From a checkpoint of a small transformer trained on Wikipedia.
Architecture: learned positions, tied embeddings.
Each number is 128 + 32 x the weight over its row's rms, rounded and kept within 0 to 255. Layers, rows and columns count from 0. Numbers have three digits each. The size before them is the row's rms in percent of the matrix's.

# down: layer 4 MLP down (transposed), 384x128, rms 0.0705, rows 108-132, columns 0-127
# up: layer 4 MLP up, 384x128, rms 0.0835, rows 109-132, columns 0-127
down108 102:158036157066192175128092114081085184145173129191130152111121129154129078105119091128122145130144118160156156071148105121158150108080149120131048090097146145055097135141118079131128075077162162183139118118101120096136154168208144109088120144122138096134132127169125088168040152134163144156099126113132134171111103139127099140152157124159115143173071116153125137171106150115110109124103
up109 113:204147102175175158141083082135104109098168108139150100150107132137194106136199134102167158109130124155204126163111128130139115121189083117186102119145133125214098187146123108109152128170069184112138122082123088109140129162159140097114099111171098125195097084140169151118133126124100088130126151188147102138131141076113121148146133109115156059141173136125059124100128169158139117092074
down109 119:234084173089117134155090111143090123152143118130127177164178109182129179145075106161113191173190052137146133073121136144137126159127111114129075098103132163081071092148175140082157140078143104125143115144134096110122170129150155158127113099149134064079121122160102128167102120137109164070134151141087178122093133146169146109135070153137117110177120133090158110135089158084119094104088
up110 126:120142145163132128040173125038101172136075085147150052080114081178114173181118074129115142112141086144144091128176164138104129169064124141142145099147104137200075082136146100097157148167114117172113080147122169165144146155132105159133127159131131137170137104123155176094146127132141172091154158171150147100149166132124175123103114142100099144118071090189082119141143135079105134093129
down110 148:154155157092112062094114139128107075111096140093180144125060150108088119115169081128110118132120071055151157103149147121125094154064149162087170171149133148159116089120122184166102181105138107120092139139119171087184108061087103125159141141141081144134168128111144121147106177133116118157093120118152198140123115157231096151126121128066120093139123139153126129147138105205110144175166
up111 105:091173141137160158130163113128124134139119100128101058120177111141133191166162088132096157114111141176121131143172157114070124126119150135151122096078149122121088085142133083137106128132057119183148082104079141146191160072134170158132140140110133077131106122165094109131122147140114108154126146157119176109136094073130198160103100111020115180107108137204106119042132184100120140117107
down111 098:153094148120127151130033075153130094154097148122093152109136163145169099098150068127158128141073147135138115108167161158075096110106128175159143117110116162163183091192111180185151117097080144168120093094180166108074171106138155091139149124119108116141150110114088110177080060100114150128145105152174216167116106141122182129193112079172090131124138132122143106105137111111147098164113
up112 089:151106086140159155080163113134121129106122145099139112160050092166112124132100030126138120121091143131099123079162179096098127167123099112086128107123165138152102111143185099099170189153110207123150151114181062099169077158144114114092162145120115158152151088186175074147124103150126139123165122118175108090151161188102152118107136067116129061139060118119084162120146144167147137117146
down112 084:133190137141100154148189097152210160155123128145154152129126139156086090106136164131142176116125129121186159142149123085109129165147119096112159209144122139107138133115109171180157134133113163143076108088123108099169056105079125088161074092084137116119089151131060203106089142102123146100173098107194144104112131147181108181099089185131165123149124168126132079129089067130113121096115
up113 105:140132174175150149069139108093060162099100091125147138147206054161122162134138110064067119087123100203142141140144079142062125156092089177156099196131153119157122112124161046147159151190131091154134133167117083125139148106144127097127124101125114095131172132142097129126109155093142150121129160138119123091194132072171180086120109117112064130138097111163144154119138159171125120112160
down113 100:078056107109152123095156155120093186146133172147141106163138082078186163106167148139149159137077095166182164141098150162106174106158133134078171145145111096100143119127065100154161118098125111126160090115126174084093044145094144087158148151136134116173155079117175093127097155111140164150079107155125096131127125108087120127114157091134175068162077104099178104197102072154122115138125
up114 087:155138110137151059154131131082092141078162145100135112136107092126161156136155122154074121100133121126138139095172167068123101128090106129153130098081152112151114133053118134143234138124145120150106177131164202127152091122147096159130165128160138200187144133110132068122115099205174128117131104161140134104170082087119143117095090122142151127052132148186167135186110176108079151112106
down114 076:140133133085161171174138133096133156127111203102123126110142139111145194169121088072145080150155052154116196163118108123132116121161112130072099110154154162129183107092144121141075149106106165155130140121171157129105065138141165110106111110089161095120106100130125093154110143145075187127058102113126036137174174134174140119182152097145106127185069115108199112138121108156145097134148
up115 089:168094130101157149110099123109140090174104186084135157148170128151157147136088112125100158121047194135152096109163117163108084132168141152169180060138138135140071119101122071158190143154119163132096066078095067157114118134148216117125144160146086166116117184113146139079156113142064115119111117141199121129146152137153084166143131112129111118124121120101066103116146176097161145107168
down115 095:064134167121138144142161143156156154138126127122095103115110182130157172122143101162127123137134208103075104123152112183106172100143118109086113174116104067083112177102138120142088098137145130139098157130127102063106133108108063141166106142112155158120145117087101124107064081151125143128129130125133101156123165234138178116082121113092180154080112154130095168075203144101178106127209
up116 105:105140145115157171122158160158167161144102114066165115120163149175149080141115087147099123111136128128120120084172104094110087196108125128118161111126109204132071115110106000131118143140153138128132180133127094146192170104131155225121111137139109110127169143134115125080150090104097110156152132146122099104153101169198125168126104084103156130125120124124176101138170087091160181140117
down116 097:203100152114162111145108080205137125120180133154123083161068093064198107092125121193132155102135127107197151112143131178127156068194133103099093103114126101108138122107087169127131125123081184104077114126167090105118135157146125104134097154130134107137094091174105137087101143140100106090114192122107188121125120134158099131082126118162149097194124127136114108204155134119179121080149
up117 082:152100137121125191145184132122142102063124160100197153107120172153218167149162088150125119103137112130166144152093092148068106114121075152122110126087202129161095084088099066094129226141107192136085148131139080159158124163174164102131121145161121083127121103125148109107081107161072074077113132103129125117168104107149147144130150108121091127120178124135115099181155130146161145112130
down117 084:177145128134106125143115129159201180087133147111112155112127129189138108126098090178131098162161108133105092154132084160155154150116087115052100054156148113096150187115080080140171168112200155165171126091148159126118105103195137133120128162122076109127133087123117170082164100124091157085037151072137168122119105159122138132078138140152092129077089120132116090127172113121133135070112
up118 099:182047119140196093168140150119136115111153170139097114128053130117198121149130086121087098133123140139189145118122131044133111128079126138104112107081150112157118154039057158128128133170058157167152143148124113130123185128154134124074114167115108088159131125113173085124143109173108101044122095173150135118129187133125154193133138130142118117125156132106096152138123194104129157093142
down118 106:133146139106145145155175089102132120129124137104095099125167134218083136166129171112149132125140136144149093103177127157112113115105125130105132137126180151188214149156166194127163090070135155144129096133131195140111145162182121116118136110115149115104132091054092088125082155143141143085085144093146062196121087130102048113096107131151069076158108135167158111106172097133093117156077
up119 102:128153155143154136117129109099120114092123161048119089122149078111133112103112118139139122120113110106161125166122186146115074171145106162091121122031191083149123153092116054085175147147126092127151100190129169132100134142149058191129157131114107174068121101131080128093098118168096186157114152117138091136144115151176089186099159112128128128123129140133143074068124107052168178144132
down119 098:118073140085101189214149111135104181037165141095106152090107157167166144096114145147135052099102160115071145098160121147146097128121109141090096076133134165160135137150094138125202128133143133090099114164106142143142111163167104082186086094135128139147126142127106125110109110132126095160058133149114133092122060107156120085154108134188149215176101160147129083093160153139140119108126
up120 117:132104135163137193141134135144147104058104102150119099086137157134221153090123130098143139142144177208157141141150146094154125141147133140167124176108146102088106137036066121094111113116090123119126121134112026137182175103145167158082125101137079152133134111157070145123122101204068143124131149129128098111122108141127125123118119134131162115158171133113138126043164128110092126110049
down120 114:152138130156166103110136143065120162145148123084102096159118158118119183091090118141218165116139081133077113124149139134140110125102119124116077166211110151200066080111133130141176069080082089127125111145158148121173123149112101190074111104094119125154168204177122092136118103112132116131124104106069074139099148102125099162193128151114141161131183134109160178087166134128086110126127
up121 105:082089155153139100114192137157141069172091113157125098136207126138137148166086116135066140124101089123131128148150118125082118129113143153151136135125127117130125132132117145198105151168084170101137142078094111123138135166169143087135150119161086079070169142167120161109149051102088136121116169123151182069147125129190195154146109124109111115168093127170131068180145158123176188167054
down121 102:118125119168136115128058112166122079122157119068131125140096144087146104093130159108166079110099153100113113139085174133154076137120166125109109092178121145149121147097082206156163138137120189137126145112109126097152170148083188145132109059173145128082159215148092085136133111138114134168172136138155173142113151162170106094149123066166044146124130105140170117090065096134143166184130
up122 098:134152148138143124103141093107138133057166099066131083118108132151165105111072136138194139103149203117175115147158156132085125099124125125197122131082179159213112098114115092072127185174108156116115074129147123142081157120125145152092160105133052160146161112141109138116110147127143134145122111108143035112145148126153100159063165075123115103123179112121124148092175101108142146047152
down122 100:144120083162159128143133156147104185057126138058124170146117149082180128114107080125085081147083111140118155130107155135135110153168189092105141080121135143148094115116142147135124089137112179094112119130091155143107157108130089082126131066111101109178131057132119158139088068127098148082147176126141118102125147119123164150190164110176208069107108116105075197108161151125200078136110
up123 109:152104181126135199165129143141160140127105139155215154101173059097163161120159132109083125100107123141171105131110164127157133107122064128132111118130186053117126171087076102123139174108040095136117165117159095134127141109139128125095133109127151144152191101185148138129142106134135060064089155172119107077115124117172180117107123084153108120148188122074091148155134184113123169153150
down123 108:148097078169094083100157079144133088059153152138095078045146119130090167118130114139228132114108172143088132130156137132157138077146103104168119089141122199125133143083055142143130159132186157113126138144164086137159142123174164104088105169095118165166142130122104160161159139145106154165148117103121087095150138111206116111135077087124135147074119156160136123119101084192114094123089
up124 102:173181134137170152142129074168154155112170152090142151139085126122161133090091121113176144143131152135182147117113143135044118119176130076143070104085163180204124137077147108086153146093102098049140120116167078141155148159149144159130096141129171168147085084097133097099111107178087106122150092137117076138097130110106097132119064091139096092132175130054143130106161143106136149076086
down124 092:195119173099154103147111154077163145141125077126179112177128114071132112080086123206133138124173116118113131140080100133098146158111103146144180122147132144090060144184129064153164143101199193147111116145082141091096144146158122152127156124126136062194088127082054103106122122071147113142133128179067096142107102138181138124098140143151083123115142131100132118167114065113135144161124
up125 054:102144101118128123111148070111070065122127131120129096149081084134141133106161084161104118107066167121120123154192157193079115175141104193148140189091152128163136139083122162122134216180144188107063180139111166176175114179154143149088169128157090175142163112110125116106088142145146144113123152129119147086170098159117143189076151136099095124142150103149139101094137145106176163141141
down125 036:122097085091155163122199128145207153094119113094116151121087171114095159163116133135178114105076100084059144153142107128179110101124127131088166118103116149182138123173129118132164127100164120084152116140231131093118140065107075104177137079168145128106145178076165067138085096123154124162093134108143185097141141132144098147096107112173117173142136183095127103130072099149114156129151
up126 111:075123152087128096104067130121147142109100107125122042127110135115101173183130130225133105127076144112129141132106172133075127119095101192165082160133125107110154119127116093098104197167158092170109112186137133136172118111133126167114177144119120178113130106160181122119143153145113096134116177098168085075193015128119107122124106084082111134127128130110156082177160113145114106115134
down126 122:151038128086149187117117094074149150164104098115200090143123167130129180123132188113086144139133161158124177161137160085109094099166085147183162186144118114175112124145098162130112075154090071131148149124100123151133080145126102061133150108140121114141129108078164155090127138089095168160147124094154087106059154086061142185194172132106098090102115110134120129162132136117120105152144
up127 089:125131119126146115094123164119123127182127148118171106180111158183180159143113108138132152121013156135105101090174113088158060141122140149134112107127124139164103094070166109176152143175112156125040137159112133160162063133162129083097106130155100144146189148090121112097143124113055147106113173182207152074153082156131159122101115128088075140114112127117105117125156180104108133115095
down127 070:145157088156187087102148098060150157169089156130150122122128134058126145076125141146136121113188108086098173154121188118170143111120105129113100073095104087151158135160090160158123112158169139119152156122103154092082153167115107112136132115102080093143110123165156104136079094171150088134113000119096124203142114128180120118184150121144124099142106060157115135109126134114149141194128
up128 104:139152154170162197130088179107114151107132056127144106139110146092160133148108086150107183106102162152158150104115104057095093126138161135149150127089089192093055141088138125126118129211077165106057124067130160136163128108105104177102115105128108130142138118204128100063180122140118111099146153131163133153165151114180100157123149060119180106155100151114125084118121103141176124108166
down128 105:158109159059108112144170095131200121149098130155088133157077100129087109113099107130084110123069055122165142109129103122098087185148112119108171123130131084140152120166069164170123136128149090135158135165107164046148081148135133102172103160089149110164082146119112096139068114123176132188163126131062179090111130185122147139183130129173146139151100177143185181129093132150131090158123
up129 052:134125103165203139148148141090110102145094132092140137165095114121156154166091099152163121113095175186191140108150148109138127138207143198118157128136204088156100102131152118107132177176145144176122137163080106146109155111172166181077165124149092152161119146109170100093098080121074128109147136158135124079138095160195161148139131104083131098128174073144137095100146156063141165111071
down129 042:145152162139154166106009140084089111090152144118152137091176118209160204154094073146103116112128113195140119148131157110172115123128171146148153156181119132091094128078126144118142142111128178121122127107103125154138129101129125087065146205066140087123105100090080076145111133103119123175070152157136126151118053142133130150100114109155125109136140153105155159129141138060088132162093
up130 108:092133172113144107111094142095089076141106175097081129110144178165132106131128133147114144101049110205111123075195137126055114160167107218143153134128170154130128121125147145118173110151164119105078076092091122168082094115122122177114140164121113102144173171114126112084164118119069122152204169141109201095150156132178132152137086109102103171102138112120100099153155123094149158131148
down130 113:143108152137105106142154164199149100086110136103098118094067144132147077152113197077152118148103098131173112142132084206090109144105130178104092099091091178136119125125121123130147082143105125136126177059109104127159188038097145146110144119116096097131139122123172100118126103100143119184183162171099142123127134116081147148127094082132133146137199155177155079165071154096163150101186
up131 063:105104078087162066150093131121114174172142186140123063127162140145184161149149071146093159094150182134142143130134116102050119184108097125194133086137123157152080121113157069113161176128137148137123093129220111136154139175146144156076120061146130141171128107160130097041125137141108112077140077197188131096125113139136128129120152136135130101103105097115130128142170142116127166085125
down131 052:143067149151159142168097131116090150101129146180158169186084166072134162125092143087079099078177205091157162136116153133120149089116134111105114164161117158122124061054142181128131113082213103150128083132173097140087155110210164156158111146115101104145121095079165163129103119109091111106072105156134123156090154118091143116120146148137089165100083128112124147174116156130081124120137
up132 111:091122094105120134132185164104088121099095156138126127088139107116145116087090126112156197124135144118201141122175117146123128124096097137135104118073195126121099136168165042145126172081096116170102099104188091080188177135148119142121121096144098138190153122215123134115115177140102116140096090117172168096140129162203145071132127116119113057102153158145147130093145117144128129066078
down132 108:130090177120136128113130112130160145104154111128141084111159133108121159152138102108093126115136086172050139150122138191106091118170117186159061095118132198143173104164144128098110131131120158088143156198204148092125128127117057155100115090163183122171122161111151093108092082160097160154159079111111045072124112134113117140101115185146098128143101161067160080103154108111113181127166